config.toml
n_layer = 9
head_dim = 32
activation = "tanh_gelu"
norm_eps = 1e-05
bias = "all"
tie_embeddings = false
extras = ["capped logits"]
init = "normal"
decay_fraction = 0.896
final_lr_fraction = 0.0
doc_mask = true
dataset = "wikipedia_en"
Each number is 128 + 24 x the weight over the matrix's rms, rounded and kept within 0 to 255. Layers, rows and columns count from 0. Numbers have three digits each.

# up: layer 6 MLP up, 384x96, rms 0.251, rows 242-370, columns 0-47
# down: layer 6 MLP down (transposed), 384x96, rms 0.278, rows 242-369, columns 0-47
up242:118123166113077145094119154128163180159150132085150135106122127127131112148151137114047100077130175142132168148166132144150101117110093136125138
down242:165107186154127137148129107139143086140115134143072130142116131111168065135152113099139138117158164146135091143137102099118080098123138149168180
up243:142134152113144154134152130140150134132107103106141147164175120098139111119118129143150136118159126139146146109130154138087102150103101138122121
down243:115107142157110144123158092112131123112134125144143113109091115126148123119136104122113133135112142142142098125111114130123104091106109125128149
up244:100105117120124078144127139132133162139133118144167121099133132075132142128098121103163109105135138132090128179122141147138148113131114125123151
down244:129156117101105175142107135135110130133135145112156138139136106149137112107171118155096124112125127099128151180122144143133134130109114115129140
up245:154120163166135117157095159172164164149127127148128148141122122140096133115140129135141126182152125149116143119150135131133113126130143171142131
down245:079140155127121089127142104141185171165133128171134103108117089129169120122107106133096165136159146110137098124187128123161126091102129137113109
up246:126163115126107073111113132158125185152133117079089129148148148115103085099144182122163092163131113142127119120098076158119093079105097129134174
down246:082106176119146111130124163095125112101165119122150121135131089125097110132140082135133120160112133133122134153181110081058147159153144145120086
up247:155112138173131116126129104148127134115101100154128122101192106097119174118105109144120111145077153151111130146178130133124147115132117123131164
down247:140069157117122114146123107125101093110117184137101122085194125132111089107169089105151101116130121081142101132115154114134134138163138100114114
up248:106103122104129094122144119114103117132140136133139111127114132120175155107173121112102105125105118163151145111115122154106140112116162103129102
down248:134140123126094120131098103103114160142121121164137121113137145100109108145085098129094153129188168123128119135112114138138109143102126167126106
up249:124134119128119153106156172126127127138121115123133131109130113106130138160130100104137114080123137123126143120097110110137113146150116113102121
down249:136160186099164132094104131125125129144146114171121165104110124106167145125150143149127143121111137168106127127144117170157140109126125127144116
up250:108195159138103147113141142076115129135076111096111082177123124144159138129068151097156163137157140150114132131162134164111129168130105129134113
down250:142144105140145129098160127135091124129167115098133144126085063139120097101136106118089078171138141099099120178107131125095137099106131111127123
up251:127135090151141132131088170158140122166192132130069092122102133096103155123112052106136131132100103162122155112128161100123141099135130137147138
down251:145111110127092133141149132140135099107118124078117133138112111178156108144149131121138104177106104107193093131124094146109120146130123068123158
up252:140101141147139158118114142149120126150148149148096115176079128095160117167187123095107076118068136113120094137168142122058096147168129154113117
down252:095142147135149175105149128110125131133113137116118106125142158157116131160176110156120130111111120172103158119166167164143155130139147115099102
up253:164121117161116186139114163127117135117157166138147124158158118130104132084132098163132096122083148140135133143142142116123134127113122138150129
down253:147134143169116103128147090144145151133089114132125176098090159121134148146102098143137145118115101137093142125140102152146091149106114091166100
up254:124135136108152158139095136088119159090101111153155132148104130120147146158131110141156126135121144130099144161104158111102115101097137134164179
down254:112113151077167181149142134104119094151101132147145138124113112115079133151122104132127106143140168139113137118105141140149168132139113153139086
up255:122119095104115070108142164114099167143119163141126111127117129130131131140140091143157112099159156125123139150098141172136120128109108115140118
down255:140142112134099161106119137135112141113151116109131131148115130126144108063160131097137178130142139157129148139145134160096154149144123126103122
up256:121140123151112133164138144145108127137115136133156078124117090138082131114097099112115131151100118160109174124136155092154121157152091089122152
down256:171090168126141100163109114144136123119147195128140146104153152120088104110118112101124123120129141118177145119086114101129116148131117117189089
up257:126121128147117124135153146142173125113126097147146117101157085128112129144135073146150125113167113150151099134144156108109106126129162162142081
down257:102145138132109171131133112105111118090092143147083120113135149078129142109168149117125108107112144109141107114123111112111125127138128113100114
up258:123149140127112131115129149124108141123156180113103153160142087126102134130123142122140098096109145169120098130131148122113139147113118142128116
down258:173070151124127115167124118132118140142130136124189103118100133110140152114134122100113117099150137118126120130150149127156132117102159134117163
up259:140074114131157121093154168152140092172115098111139095143138096129173120153136159083140115102090126136145148106138135094136135106119136154172146
down259:170119112102128142093083153161195154126155142101121151105215143126096110131112127119138148146155149094166110116116096148083138136177143141145085
up260:090117142095108088133113146125111127133148112129115105114146154136105127084136113149087134173128168178139102150173116112097136171143112123162134
down260:116129142147133115125117138157134138079099095143163079115147111141141108152143120140153150173150143105085118121155112121134112104126136142138105
up261:127118063109146141100106096117142140165150121143109130121122099134141120106123094127136111109154143100126116145127134106139083131089096173131153
down261:129125137113163119120120128120163111141147133129103151165106147141114120128126102150114096123117112136136100137141121099155139095134152130128078
up262:192105088154164116169183082156138107139123166155119175117083158097109138163124097139124099133102113172098127096123197103116115105102107108161172
down262:100126141124136156130100126190125053159110141095134138136129089174146083217121126148172120124125153181152149141159156126123147108151108149150108
up263:090086111146144128137147128158130136149142099135129117078124113145099121104129175102166140151115090135111146133142182144150159104105106126149138
down263:153146138102158189142128091165152100111112163130156117150147071115120113141117095146175115199095113110114123129139093135122184133143115139136109
up264:210135121132157146163115128143122138150140112134113056100120139122129147127121123136155123144114108118139141075169134110175149130151150099148169
down264:103138105143084131112144086138089139079132151151108129130163149089154144134118096120088162074121120141073124196177060134095143140130112111124147
up265:151103118129114120095131155125119127161168151148120115159105121096141127059162106096136125151144132133116119169124146094116113166145101148170101
down265:110119150122127117167155131098140113142148122131153122103132111143140118164115148125149155091141148158119132073121138124137101118117112143067158
up266:142115156135113108116093117160118129136101150088116106139164143118148121132065127145135108133102113150107142148152084098116131116137091139150163
down266:079153103147095159126135154153192120162104128135115144142103109141144095142142160126130103109092119119131173120122111137187129146116118126113102
up267:137084104135107116154136142107127139121090133096104141136115151140143089118135136120131123116125153156157110151126097161138148105108109123177127
down267:112091093143178100137103120102124151126146111148144132129112135123136147133133139140099095096101121113116144158147170122102113144132145131152111
up268:124139109121131155134123108150090134118112099130135124124109165143128133088119133111113129099126135136150137102148077102107102125095075136148127
down268:120147104110090104173156137134140122131107115137100166162142125104131121148084157121077121133138153131128109102127123121102072145131150145102111
up269:123144125122124115166135120091139173165178140086114114124165156150157114105150151110143118115125157131160152135111113118121135149108144175116109
down269:138116138114098096150140095116134115143138081138134158124120171129114098105170148098151101121129142153129135181064089097125123136136112124124169
up270:125123121159128147118125148136130106130150091119119121168087106098097127109138132128131123111120161098170120128170132115109132117138068107116127
down270:146139105145098164100127121174098132155111141137118133115143128122099117055128150130100147174154137150099127137128124140139130104127126138159138
up271:148147102150105135091159097151126118123096102107145135114129148144136121130147133127167118113137158120105098163097119116156141156073126140110158
down271:136152134127170138119099105106091146124123188094127115107084121083146151152116157148146158142139183115129134132119141163098078165101084135153147
up272:131066110120109134148129150163117156155137100136126110146120090120111091124117165148144132099116112134119139120132149146135157129118116110102186
down272:083138097143134122110166125125171133144135122134112140185121155139175149133149129086081135177146124145173108075113152185142173137105141156094129
up273:140111077129114129139174116127103131095152087118113149093112133085126148108171111139117132084108156136077096136150095129128113129117147104142114
down273:097141153144128145114102137139158130151118154164157115148142106158157126156105140127162098129116079122147125132132146166156150124117140139101116
up274:154126125088146111105151142103113071099161120112121098127129156108115115132107163078159141117097076141139135136128141120112091133118113126141127
down274:111117136091146122133140081142124085109111138122140118122111124102138120118132155151166088134136103103123106104152135147141110105125123099136094
up275:177098111106145124123129154137105126145108137131145112153093141159102140100131163141172113142122130139129125110100131075075093132118124127112139
down275:115141121131102158151115101156157112115116137114117130115111166145132143107130137131129173065127097148111100124123102175163132156148139137102148
up276:065108107146134123095148125143148131083134115074151126133128154120128120113118132102105101166119105162169151158141124150110100145140115140102098
down276:130117099171125176130155104085150099114096135103165136140130138159125167122148152110148135131100145136111131154151091102100153149103135105126102
up277:134095101120168084126148129166162148167127159101155093107110128098149121161110109155144115175148129141130135132130117119102115114122119141119164
down277:130099119144122160099141089146143117142140115154123158137139139122105081144174119135073158132126140150126138130133145118140100125118115129104144
up278:123109175154132148145111137138141157135116156102119076133161145111121131158159137117123113085107084115134160095113086124127109130155138113140124
down278:143147107157148133143134143098156104099164146148153127152145101140095100117137114148196137120151098125136110129119097116111136156083139129159098
up279:131088086098111099097163113137141090174107133148137157120095128132114089115104158146116171141138101134089110120107150108122153112144114123082128
down279:077112184109102119129092121139148168110151113148136108194177117137144116100109103106078133140109125180143139127102138178124151130132159101102155
up280:127095121119134097107163124134139100083122106168148127140108107124156132123092126140120135118126105125151168135105134137094128095139113167144143
down280:166109124152099114140082137120123151128105111094146138117133108116141152162125171120109168129125127077096130148092091140120107105109138122139105
up281:139131125120050153110128121114121124177141140114065118133120127158111169109098128121135103134155143141150150081169125173107131120112130081132184
down281:150158118157135136105089130123096147113076105138140131135155131080098155098160117088130100140134124142138134134127110141153150131122140116085114
up282:144170154078137125101122155122139153158145150101127070157147166118058128132149100110131105159112138113123099150175101161141134158119107128158204
down282:141172112166144183139096145144101104111143092139148141118108117130203136120158129107131160146095165119126113139123134123148139124161120126140111
up283:133115153150126103134144115114132142121113138111139101109151138118101159121081118120128117117085128134155109140103121072090133155127152126138149
down283:135111149097137143141103119129148119155101161118106140128176145185131132112164109152132073156142152096139106127125083153094118079136129146091117
up284:095126066145121117137134116138123132138110108128141132138105162108132082069085163116154110120123106144104131131145141119147148152141129123110139
down284:145073140050133132119102166125105131127143105129165138130114118156079089108157130150126099095139147078164118097122103039112142110157109135117122
up285:172133120118117116155155080144138107151118047130156117138152109138151127075155140135135091132084122151107118114149098117133101132151112111128121
down285:084144120163106128102113142152140075132143175142124133120166096122097090120156107130103135131167124119136142130117130123123146139163104145135154
up286:143134157151082119155146136127176113113135118125125125136131118155112177161143135119112133157126154142111141103118112107114099098092137174168117
down286:114072115126114173122130168130125112126106100107135159119124096121125176134161138109115135138141160128133140142116147118094179172111144174130080
up287:155095145198139128144152125107107131138178109170173132125106125068158117117116098137146132132151109140072156074151148088083120074189086096122115
down287:156151118200136154146116120135145183164124166171155170109145139158145122165104191165139128107173139156130147141105140096120138126128122144120142
up288:107092102122080100171132142127177163131193133121128118110152126114113144117120101124096113142109133182089146105118164082164154111139074108119129
down288:114147128104164118117135132122135139104142107128143171098090138118123111142148161099134154149138132114069133098133117165118088152154113148127067
up289:145125153155080115104117153152129149148144188120118096144157112138134149142108152140148134151111143144159110159144177121131107116129125189127082
down289:147088146159075082123105119181162185134104109148122107129116146159097100098105113098104118150146148120103095127166125126141133097147117099154098
up290:129142146104112117156157122123112167124104117106144122099120167125120113134116107107107142158117158171109190133123129070121120108102142144115112
down290:163116144088168138128099139119158110116172132134101074129115111112104162137118132149089152172144086124121201165110111088153118111090142131148135
up291:170149158104118141087162121115121139120153115135140080155084143152133121076129131081108119144104161114137124129152111090134120131123090201105146
down291:157129106125168124149069133131141063148131142119104116135164091093126122153143130143166081134091118151106149121121176157105144138136150091148144
up292:113166108127127129081152135165149138131106093130147111095114107091115106097102102129145121134140127139116114055120112145117143178052136111110105
down292:114118131128116121113235177148117136117130105191156114100163151105128086155132088132142139141152145101194178072119126139133161146105146092113131
up293:169073097173153133128089150152126161144150065132135123118111132106130149079105087105103103110179075114078111121114102136101092139168083129102143
down293:112120146099134121135147165108109088126158141115147139157119126122093101126151137094145118134127129133109156128121121125114141151106151136145124
up294:168108112167170137150108119136161144124092125117102129161102183069141127173096155122125139127113124153127125132136141094120081143143094121125097
down294:115136129139150147081118172156139138088134173097110149082167140147166122117145128134156146102121087122154127107162106130119138119150126108146140
up295:130125129166105105137128142174153114104114076100112120130142121173058127152144124113130147119136091135109132097094121114134139137144126163161151
down295:102150127124200125103130140088142111142154138149148119106164159096109102164104104138127139132109136086129149142149148101136136123136131121121151
up296:181137144109105123162170090119121136122147109152138112136094148129119142160145140100135148113102154109112121111090121117141143171137124120112129
down296:181097168117095156169138158138120125125112111158163107102108146118087101170143110114106119144111123108117090137089135142114111150151128091149132
up297:141113138088137113126110111101134081101154144183142122096111124163121138136120140138131133151102129133115112125104142104119159159119147122172150
down297:096077115128110148115138148116102146151163137143150130160147123132165109109136091115156106116147156138137140154122133155127130148105122122121090
up298:168113100143147165142081118137134105126109113137110131103127090150146140134106121139145131168137118121113132093115160152108135118143117169113112
down298:144135125136107158138102147112163117098111106118118129048116126103148131164154156118136143110143118147103137147151126137178122149132124129106137
up299:101101068135142138091148133134191146159161172154089102110106109092088124117089126101109131137116160165100096155141103150111104108130166107113132
down299:096163106138112137143156145131116147137138100134116120126118132140129146129112145140084174116111118093116132142074125138162154154116138139147144
up300:121132156190135143130117130119123136124155160133136122136125066107155132115149115144129075136114096104090123114106188168166162131148129076127165
down300:109110127109135128153121116088121104133143133130161134124098180125109118160119141134118143139129105162145140127146138172144123129121114126082104
up301:176141114113133099144108161118124130132135144151095125109113171123134125133121128137145133108093093148109150083129133118148160138118128119157184
down301:102115102138151106116112154084137101162077142094122136156095123099159110103109157129109120122127134117148141146119148124134115085133137123131118
up302:157113153152082126114103119136149133143106129132125159163108152094108101158098119139138115125131121119135075129126129119105156156121121134149122
down302:175106121149121140148147128098135090111069114100144113141119103190123142110123128150119110119098153115128113109191099113094132149099107123137142
up303:070146111171124116141092149103124145175125143115134146158127137101098142101143106095113110135149074166142105116105122135123124127118090101171166
down303:138092124144126143117119132120134137113127131084093085115125116124122125118139087122142154140122099134108134132107115129120055151181131149125158
up304:116128175140129105113098149079124126144151188131129111116122159130171164081127107107142136126128131127104153106152178126140090100133162123130150
down304:112139092066149137136163151104113084133141135095126092117151132157100139130140168073105099104084136135101099115108094116098126125125119132140090
up305:161098136164097138084149128113125173157106119114156112100173121082170074181083135158147122121124147129123109111113139116130142098139137140109138
down305:106146112123107131167120110120148119112127117114101066107146065158171183110154144106089102145131081151109131141120097148088154121113127152178117
up306:104135175123139147115107081113165152137145132130123141139084142098144111129105179115124168159107114105183119111168138104120071112153098120141164
down306:128118143098134168103104116061130133154122091124114124128115158117114180160103132102096131119121167126194069084186127097119136153135130128121137
up307:092161134130124109119108140131137153118140125119128083087111101185095136125128138080161068128132095153167128112084111125144131085119138138139134
down307:125135137143146127157125122079143138190117140170121148109098174059108125133158104143109147126136144145114109128134136125175136161135113123125120
up308:108134133146104150113116132161125139112123117095142080166166161171116161165146155107141134108134131142119094109109118100119132157103150118121153
down308:145092109131126113132079126142124157129162113165132098092099143132115112160145134142173120122153095135163124102110179133129128120104122110146094
up309:141105124129127107159123173128155142139142144098120136104142123106145110126172127126096126098155122098108110139104131128138102100110155165157109
down309:120161167117151136102111094086123169118118147158139080139126118162104131134137139174128101155125131134174126127116122200121180145163128119142134
up310:120117144164094139088158157119143126131081054139139093082101098139129164130180086081182135093091134106107104107152117128110131088162142090089151
down310:135138115168114135168132096114133136133104062105142180127122109108090103115124112108134159154099122133126110124153157226136164087116156136122124
up311:142109147133118104107138128114103159069078136125112098135141110127114124125107129108137118169144153121154102128095135136087111104119133169079135
down311:122155109122094112086146146126135102131104151166107098125158103102167152110103124115148107093141168128105131150164096122070161132156091141151145
up312:144091127152149125107127111161149093086138165107145083118151094118126168122155137061157103139109106092155105138128136105109161125138110145175169
down312:081171126143171092151130137134119135149065097164129200094116142136101126144122114115108116148077127104125115112132109117168119108141148110169117
up313:137092165168084104151144095114126177155122156155168107141100115119125149141132108132099174133138147141161091107142128135105129158114121083111163
down313:157114108124132133142129152158119072111099122123092085130121140098175104112127108133137168127098105131133147114120128082105111135118110125142141
up314:118142085168117113105137080106112166132083086122130106165114116117131142149148112114134139152099161131096132137133176147125105115156122126155132
down314:107087099171164140150136146140118115092135102125106120137161142149118098165161097120123124113098153162155142154117119104089124113152172145165111
up315:156110121128081101108115138133095124107157127152128142147145165108122155140117124127131120126120158121139120075161112104116123154132150091152150
down315:114161107120104133126146154121117143097138171131085117103141130153153139129113137095116159086107138137086132137107144144163166121165135086116137
up316:125109107127139155142125127137097112130147164141148108137157104110096136137124086080148093131080129121117149159127135090148149149077141121091131
down316:131128123096158121128130159141081121132137097118106124101147132158075118144131107165156119146158168086110169154134137111108127147121117098103126
up317:126182142117129141131137137122121139113103146122115101124126096146093109079110134086096126138090177154138121145205087126090159121145104174157121
down317:090131140138092110216102158150105112090120139134155131154122146147215170122093171055126097129170151109160126167129091180153117139119152141135125
up318:129097108149100174162135108158120128175080106132158114113121107153143177135115129163142105103119114165076115124142127084123163106121149129129133
down318:170149138124091108173120165114118163114091091120141109190166147100142141159144140096160105155112127138105168126100165064114143124129069117089147
up319:175168142101130179109133080138130137155116165144116171162138148123118120126081123136108130145053152165118117123119137128119101132109160175125128
down319:084166125159120169146134160090142120119129140109120091111123112185138133131121124131144152098166140113131156152111149143157152127131128143117140
up320:103085128144155173084143133099134114153131121116149118143130161116162140143125130117141133112187120109149139130131077084154137133120108134098113
down320:121133083177156125141115129137095110176118117122121172124129133136169174140083130092103140149126128128080092093121112148142143091126146184139085
up321:151169206099143150118160110075142134151085146106103093108120116166069123119155097153144104156072057138155164126127134103123136145145148137105171
down321:116141074169111151152110111173128173155103128109126129135150139212105092167135138149139077120137108124139124137126135139101153123138135133097095
up322:133157137115122121156063131127116154135174150159175110133111122125166133120152151154112137137119144153127153144143123097116124077136091174136104
down322:149130146144135111140129132127151117088112167130128158154167099150145111123112185169096172126144134093136137124127084119106096126102109104104113
up323:171164135140114139103140133123137118136145117105149097159125139154127125080121166133138162143139095113168134090151074125156119137146080174128126
down323:121185090158125113114134104101097099128133123111155126066146134141124159155140132098140136137133102107162123156134194125165136146114146141118107
up324:129105112124129121095141167099089111120098167117096094094107163108137113154114159093121152122161099130135126126138172104118143106093129121166145
down324:135110137155103115153128103122156136125160159104119181128169146141108102090128102101106117110144123121142171136151165131149110135133118132166115
up325:153141116134164162144168139109138151156155131140137130144124159114163133146127148135121115134150133154150117148143157108092133127120153138132174
down325:127106124132109154116135106121117128111098095098133141129139142154117110154147121140126138131128109116138149155115153112150129123133120105141105
up326:120139114155122117140164125102146071110133146078144112148102124140114119128103143172147125147113130150100162134143141173091137129126116144133137
down326:129140122113163098108104149136131126161092114101129130122094136064160092126175103135131120138159137140145110114143125123109153117134138119097135
up327:116140122123111160084094153146115137117128127157105114091125132121078154147097136119142145156116121139148135100134123131129107139165118170103114
down327:132125114121094136117148157130124093156106115121125147104132152121138118130089134151136125108148129128121130105192120121143117116172161139154125
up328:087127132120117144119127157094125127124104138128140116149108134097134139118153140105112158113114104145116099153151133149132184182126118099097201
down328:132136123076120147129120129120104106153144101110149148080120117171119104115127126118122105127117141137112099095158117110151108138112147150142111
up329:141161157123095133144154135143114122093137156179146108178116119123125167154124118113162105107102168123152116100096149097160097138150089088147147
down329:106135158117127153130105092148126081124152102190091126137157111136128137167148156147134110141108184126114171121096106075129112108115111118095166
up330:183147102138105134142131147097124128117129139135096105148117177085144124124101082101111081092088110170110134128101086114164105114138179125106122
down330:118114113131141136101119089093091132118111081087132146125119128136117122133130158112108149161141119111113110116154142170106146135099094105117095
up331:109124121140165136097113110098142143155105119165121149128098125155123151116120153134144155116136112124144168132152156164157124145155133116142137
down331:116137132089113110178138133137106058164108097151134120097147115153117151110148155166109089136140138109086111155118137117175121112138122092122105
up332:109088081154074144106146117139113106127119147136122094142114077176116140122112122164177130125110121138156125147130116152133104068120110099144151
down332:132150086157144126139138124141127121119136174120091178123110132137082137115103145123124159129113115148103145131148111122079127122132118115162115
up333:120104119161126156137180180125150120166140099090142147131104122104099127123090155107169102164131155140121176129167178130156128096105109109128141
down333:102196108129132085116109120122163122095152093176096165159112144116118149122150128194101171153113144124137114084105143176134130125147126106109134
up334:076079141141129114093126138110104139120112152163122066164138087149192145150118154069129130126097139149148088108070174111077134115143116125101132
down334:149146105102162106191079142154150109106086160134065165120130118130194129181145131187157121111136140132143158111133135159089101151136098149112123
up335:135120097113128129095135142121115104127138102105108071106111116121120148154125150090154133120157120133113143130107102150145113120092129121114136
down335:170089168157139139159113131110108093090118128115187072117133142111116057134155153121120115138118080118110143164104089124121098145137166115143107
up336:164114137128131137140150109142130114135122162099117133136108144142134126110167145145142097131132105129132119103142114123112116129145143133127125
down336:121108101090154156108112171087134120125137136141131144115160128128107139157111083131119161144126114142113135128132116127149111173137123124148126
up337:126150150120108122153171137130107118123112085086157136105121131132155114160102150143116132131103119108128113130172129143096104159099099096112129
down337:089085157144152124149145144111122109112108116120076111166139110128099140131135117119150130155134145125151144095142110112128154137139142146127132
up338:156115139100138121110160170152150158125132147129110119096138142151190122126125136153143074106123117074088142091141173108151132101155097096132133
down338:153116171112122143131170105132098115112085099115162153167125195093129185127109141096111182145125090163152136125161134144125094108110141157165132
up339:143151118119086133106080123174139158143115124131141130120075129170098103115133125156149139115125103145147146141149145110138162092149099110168168
down339:121111086106116138095107123120104107105172134126115166120127137165112148172159099106134105108101167093135111137156122134121132140135155151143109
up340:121136096139121143116104145103124144111148122148126146083105155137118131146165125138112081112127154120137142120127115111125132104121136122140124
down340:126145109147151124131125133122145136097152106123143137107126097169136132164083115125119127145119090126141119157113120133123120162122106155148123
up341:100111115105150136131136167159131129081176109156128077096104126175122148202094087121144084117124096157116178098137173129158150146146119085139158
down341:124086140203135147173074112152168096112102123170131108096119104160167158140134121161153157165151125124177120083138161137156153149090133135159102
up342:158156183114128106117123138133081150113113119089170118123122131122124144101128109145150154087101159083116113160148137138128138134098102109146148
down342:148164123128191047135124160109185097099156166135147173116110132164187119102126134143109127102117099102123118093166122105102153134157104183114124
up343:133082151145129119125126132142127106151144086114105147114060139120096114160054099110136118106128151102130113101204141144127123121094100153173122
down343:119093118111099145189124110102130177118146178117108089153115142144124081078129139088184096110140116109135106119146117145163154124101137103081105
up344:148155139092101174095092128122128109140146117148124137096128119101114103128141122122134138150113093114123151068163103146126149113125153087144140
down344:103130103157116138155132118151130135117116147134181120126128106161150138141110097123130152112129160141143095162117161129114109109134142123124110
up345:160166115162103163127095137106208163136162160102131164143099135086114137126131113147127144158119067133088105178147124120155126086122165115159124
down345:125100145138121121143103127114112159117127140145118062121180113104156162138123123147108153097163122126107114086159125193136162152142159180140129
up346:148107123153139133134112158165132181163129137108117113165114131102108140130130104070150152169145135149121131110122110138102154148136119117119119
down346:098118124097129138128101142094126124137124096139138123122149146145133118130086154177124132135103120134104135127119106169124123137114113106153145
up347:121124101109133138167156135129168133145109093115168122118105134091133123130136116126125115116130130098123128111134095173138131128122154173128143
down347:128094125132089143116111088138097113118127109141128120145116180096113124160157121158140120128158087135089144139144119138122131097105150092128119
up348:141167150144178140090160136161166159132113129142128105130137155111138108177128151135132101145103118137160174115131114095126103128143114149137085
down348:125148127112117149119138156166087125158083144109129105146130159156128150098176119084097130143125159149137184159140120089110151099107118151075131
up349:134130095143069110157088141188080080077114098129127115087103134129137152163136115117131159078125106150130120119134147139088149117129111112128118
down349:118166172132151110079138123120181114137142169122126108125103125106133116125097142124126084186131153101120134142159141108127096140146073147106151
up350:169078114133071134094101152138095121130152130126147145105195117130113148096154109130103075111140131111145117122098126147178126091127114086120146
down350:097128134114140121131071103116132126116132142147124074096151116162133147135146125135114114134121164091131132075125119148151122135116096127120122
up351:157113150106130097103160138119157101159098161153099113065131140144132155149149151087143134173107159110107131107125177123113085088123151146126105
down351:152129108155139149163072137139126183091144143110170174119161111120094119101086108122121147135165053128132151149083154127103122153139125144095147
up352:143081142137113131130145124113151146145089132121115118121112171120071132119120162101108124137108131110124155116151141083156134105118135121163138
down352:112101178117131081134103117163111170139132144118154160078090113151089152134135143103084110142138114096133159108139151150106151112155149131124122
up353:181120138144094151125138166149103126140137211160092150134098141146120166127092118117112101143122150136133141130127119122145121149116128153117158
down353:170167146142140111074086123137145150151120104112153101148100115109124125132124100132128129183128128164171126102134109112122093166133119125109126
up354:118081125156096143094105097154146100100129142127149093127083095184159154115111123099140129114119134112105104135123103132125140125163121138156113
down354:145152118127132121177121107162148112121120088129138119118146100154140126160153145108094138115133117129082117138140137125159138110138139141102092
up355:144123113132102110123113141152105141143128136114104096160153166127140099134124091085108092175143088155108142121096169141092108158122149085163157
down355:118156154164125150160144165134144129145105142088132113134126150118131140151137072172128112114123106154122133142091138124156103113110130080112183
up356:110120131146141105100115161093123107131126127121112123125089144133122089151088108114147139099125167137141139133152115124109122111140131119091120
down356:146074140124161138111147140104136149110147125135133158116098141108102093148087088150112124111141147093144142151148097103157117096145128122123142
up357:113143113150124136118108152121112134180157108109115126142117141087123155132148092124122171124150076122065131122109084136121147174087125097141121
down357:122108114143131140150131129120125146105117136121126136129177121152106124155086093127121124123102122163099118115131116131130099132136125122092125
up358:138115141167114110122129138142097114131109136145114129148120105129160107120157132134127128115123092155135151121137133093143129113131090135168123
down358:111085137101116167115119127121157148132152159116158136153159134125093093116109125151120091098127121092118092119129093114154133156131145153117126
up359:107143122076161075129122196123106115152125156142130114113120109133145116128114119144117120139122081129155147108141136120114133096103121131144106
down359:152136135187085207119141069143173144150123125103102105125107115099140155160127125113131130111169139105068105130142153101141099155119109160129158
up360:122147122125156117128125120141080147152125088131113124134114103141112122147149114141144139095145107134066125114134146128126146159100159121136144
down360:150106168090143127109134093127128142136098106105103129117135106136132138120122092156153136096169144090105136168114129123144167128130125121110084
up361:141131099169127091187070146174145083159132134180154117137106119173121124145151121094161107155112103127096127085127160126145144106088129101123068
down361:121128186123123121134128119142158117123116145113111114140084138134133149092152160100150141130138143148154078136139078136119146135131143105120138
up362:127153122112074138145118158120158148167152120099129154153141196086136123136094150135149126130173123159150135140183104112150142137117135127103124
down362:127112093132148085154141119133129115093120107109102149097113158175126128112135111122164070133080106124142121133145147134153127117138122170159122
up363:140147143124124138116123101172128128156153127131142120161162116137088168128078128113118164129086153152133129126133170150180108145128144118137130
down363:173153136103122113139128130148132120173168154127092099120141126128123102151134151148122090119123132124130168153144119143175104116147124145145145
up364:144128117134140135131123112155139157113147111134187102110145115087125139129132145131152122137111154143125163102137168122121112133142134126140117
down364:080125141107134138144125168126097131140105112128089172139088115109111103147121086141123132124147153115134112132113101167121128131099094146154145
up365:127110138150098135153185107113139139107163112105175132126162108125123104126126161086148075109143110155103132133151163101113122122076091109110121
down365:151157113122134126128095129154149156162134078125094156125096142117136087115122089135097154095136114191120171109123147137123137115135128128149139
up366:140124114174108122099104104148149179157152137091154116129127110098094106116139123114170108138118098088149147113110157138116133109125114142126157
down366:086116108127122124085124136063179107098143187128181125112157106142103175153111120149138116120119116087103132197064098107098086110106164167097172
up367:104083160134122107125149163107123134132147133151153159159120084132136154132104078084140107128134127137151140111136101132133125121122109145150132
down367:109099123103135120105096087147110133137120133123121146105124105112125101101136145118154164175149152096134088113097168087088112135128109174127083
up368:132110099124163130149125149120137103139145106106170114131093122121173159123095105139119127144121122118143139141097095129136135108124170152142116
down368:133108153114147174118121121119069083131129132138132143094125122098064074127143144099103133098130135130097130134112133114114124156113136100146119
up369:123132127114151097132110121135164114143180097110126148102117148172150088095105106136146127105127146116110166152154103098124188121161080143154153
down369:120100165062091132084104111147139103157119185127126159106150132117110151125145108155136115102139123148165108131122137099120109118129115136076145
up370:132162121155095164124141113139083151096123174102135138134098136147152140162091146137104135133116123130135157100127137140134117130162137146122139